config.yaml
head_dim: 64
intermediate_size: 1024
hidden_act: "relu"
norm: "layernorm"
parallel_block: false
init_std_up: 0.0312
warmup_steps: 411
schedule: "wsd"
decay_fraction: 0.784
final_lr_fraction: 0.05
max_seq_len: 512
doc_mask: true
z_loss: 1e-05
max_steps: 4346
Each number is 128 + 32 x the weight over its row's rms, rounded and kept within 0 to 255. Layers, rows and columns count from 0. The size above them is the row's rms in percent of the matrix's.

# layer 8 MLP up, 1024x256, rms 0.0399, rows 894-904, columns 128-191
size [ 93 106  96  92  92  92  97  99 103  95 108]
[[170 130 104 166 135 153 146 133 152 154  80 142  65  98 132 113 123 143 123 156 167  89 124 112 159 127 180 113 104 102  84  78 120 140 104  85  63 127 139 193 121  82 144 137 199 109 145 197 128 144  61 176  71 111 174 109 150 104  64 146 130 115 123 105]
 [ 86 126 154 187  80  89 124 119 140 107 200 167 134  92 131 113 156 189  90 125 153 106 105 148 148 149 157 137 161 136 115 126 149 128 108 115  62 128 120 178 153 157  96 160 150 122 166  74  79 109  86  97 165 145  72 125 127  80  83 138 120 162 138 128]
 [122 125 139 144 144 122  79 112 153  78  96  87  62  74 108 173 134  90 120  98  72  97 106 216 111 164  81 128 123 136 129 105 150 111 161 180 127 107 124 110 108 111 137 112 143 132 146 118 105 134 127  86 165 160 173  73 117  85 120 102 138 147 136 138]
 [105 123  79 109 121 162  66 114 121 148 139 103  80 142 115 132 128 138 126 131 134 127 141 105 118 105 165 147 131 151 131  75 120  97  94 163 128  87 178  67 151 154 158 186 201 155 149 103  82 179 112 108 197 101 182 119 147 139 102 134 142 137 107 125]
 [177  99 148 192 133  69  76 114 147 109 139  91 117 108 121 150 113 139 190 144 129 114  91 113 124 113 215 107 116 120  88  73  90 133  94 116 136 116 132 118 143 154 119 124 164 145 202 156 107 172 118  89 135 122 131 151 150 154 107 192  53 125  88 103]
 [117 113 130 130 120 147 164 195  67 106  72 137 106  64   2 119 166 133 108 153 121 100 125  90 135 203 130 148 152 130 129 101  63 125 102 105 133  86 111  97 150 102 169  91  95 149 141 124 128 149 140  75 144 148  97  72 114 153 123 152 146 135 152  79]
 [188 164 156 105 115 132  82 137  84 114 107 101  97 150 109 112 108 154 165 126 161 114  91 114 139 117 146 144 145  96 143  73 121 140  71  83 116  88  86 146  99 132 177 122 118 149 142 176  87 159 154 120 164 171 151 138  75 134  89 103 125 145 110 137]
 [137 112  96 191  96 140  96 149  53  68 119 108 135 122  98 106 154  99 124 151 183  88 108  68  93 103 123 155 144 161 149 170 139 148  29 133 113 111 140 147  99 168 107 129 171  71 104 116 129 154 122  98 145  73 178 125 120 123 142 134 141 173 185 117]
 [187 117 178 147 136 142 137 137 118 122 165 147 138 101 118 109 125 130 177 129 146 113 127 105 123 148 169 102 114 105 132 115 174 142 112 127 161 162  98 122 190  78 183 144 147 177 179 131 164 146 100  98 150 162 103  79 118  73  60 108 107 154  85 130]
 [165  84 132 116 132 115  88 120  86  58 159  67 146 125 113 138 202 110  85 170 152 127 118 112 149 128 142 100 124 139 108 122  99 119  79  92  60 123 126  99 178 138 134 143 167 174 136 107 108 176  84  82 146 160 112 166 112 152 126 193 111 155 139 135]
 [124 113  85  85 148 129 149 165  85  38 148 169  93 120 110 128 124 121 189 140 114  56 125 143 162 181 119 118 146 102 121  78 134  64  71  99 146 146 147 170 167 160 143 116 163 153  69  88 125  77 140 105 148 185 174 130 100 121 177 153  44 100 112 114]]
# layer 8 MLP down (transposed), 1024x256, rms 0.0384, rows 894-903, columns 128-191
size [ 87 109  97  85  89  88  96  99 105  94]
[[156 156 161 100 148 105 135 112 109 121 209 108 158 115 125 120 116  73 161  93  88 133 103 105 163  92 140 164 135  95 162 146 139 130 134 153 125 154 114 138 112 197 168 142 114 105 165 139 131 152 127 138  82  56 175 104 164 120 149 140  92 145 168 171]
 [132  44 125 160 176  72 113 129 120 136 111 132 106 139  80 159 101  87 142  85 166 204 153 161  94  44 137 171 151  97 124 140 135 172 111 141 134 165 138 122 121  87 118 113 137 134 117 137 103 145 159  84 107  92 163 218 164 182  98 118 108 189 113 113]
 [101 140 124 125  85 146 134 123 116 135 129 160  99  77 169 145  51  84 133 207  88  88 103 139 171  88 123 143 105  67 152 139 126 112 173 142 102 187 103  81 116 151 150 201 160 101 113 139 157 111 146 167 157 102 187 146 175 153 168 118 103  89 125 120]
 [172  99  96 100 137  91 195 142 150  85 109 118 147 128 117  71 130 101 136 114  72  83 143 193 166 187  59 139 119 116 184 148 120 145 118 133  62 101 154 123 160  92 151 136  90 196  95 172 151 189 149  91  85 129 164 103  47 134 119 113 124 171 180 161]
 [ 92 160 107 107 164 138 120 125 114 157 186 180 143 162 121 146  99  93 157 123 134 111 134  92 171 104 150 145 122  91 136  97 131  99 153 116 146 148  95 196 125 106 145 201 141  76  62 186 131 141 160 101  88 178 113 123 138 104 179 147 141 119  89 177]
 [177 108 102 157 100 157 170  91 113 161 162 107 106 117  92 131 164 127 138 161 141 130 151 148 138 100  88 115  71  71 112 101 197 133 155 105 140 179  72 163  90 169 132 198  96 121  87 161 159 108 162 151  98 112 128  89 190 138  97 110 128  82  70 162]
 [165  99 142  76 130 128 138  88 152 111 130 149 121 116 131 181 103 163 112  96 162 112  75 121 161 126 127 149 142 149 161 148 157 104 130 154 117 128 128 147 139 131  44  61 166 118 157 110 119 132 164 134  88 148  65 215 169 128 147 145 110 169  74 100]
 [ 83 133 135 186 117 168 110 118 165 114 143 170 167 122 122 156 129  55 128 170 160 133 205 109 126 138 171 128 126 110 198 146 129 146 134 199 158 113  76 145 135  68 120 102  85 122 110  84  95 110 132 174 150 150 105 113 131 106 138  67 151 166 170 154]
 [110 157 117 172 120 140 198  94 165 141 168 113 120 124 121 100 111 139  98 154  85 136 106 189  61 147 122 145 171 119 138 146  93 139 166 143 147 165 214 141 184 110 104 128 104 146 132 152 153 131 142 100 142 135  86 111 103 183 116 120  95 113 112 109]
 [108 149 136  89 158 117 136 144 174 164 112 127 132 127 136 180 110  46 130 169 129 130 104 152 111  80 180 114 150 138 167 108 125 116 117 128 122 122 132 107  96  80 153  93 145 168  98 129 127 107 108 161 143 124 114 140 124  95 119 135 145 107 118 175]]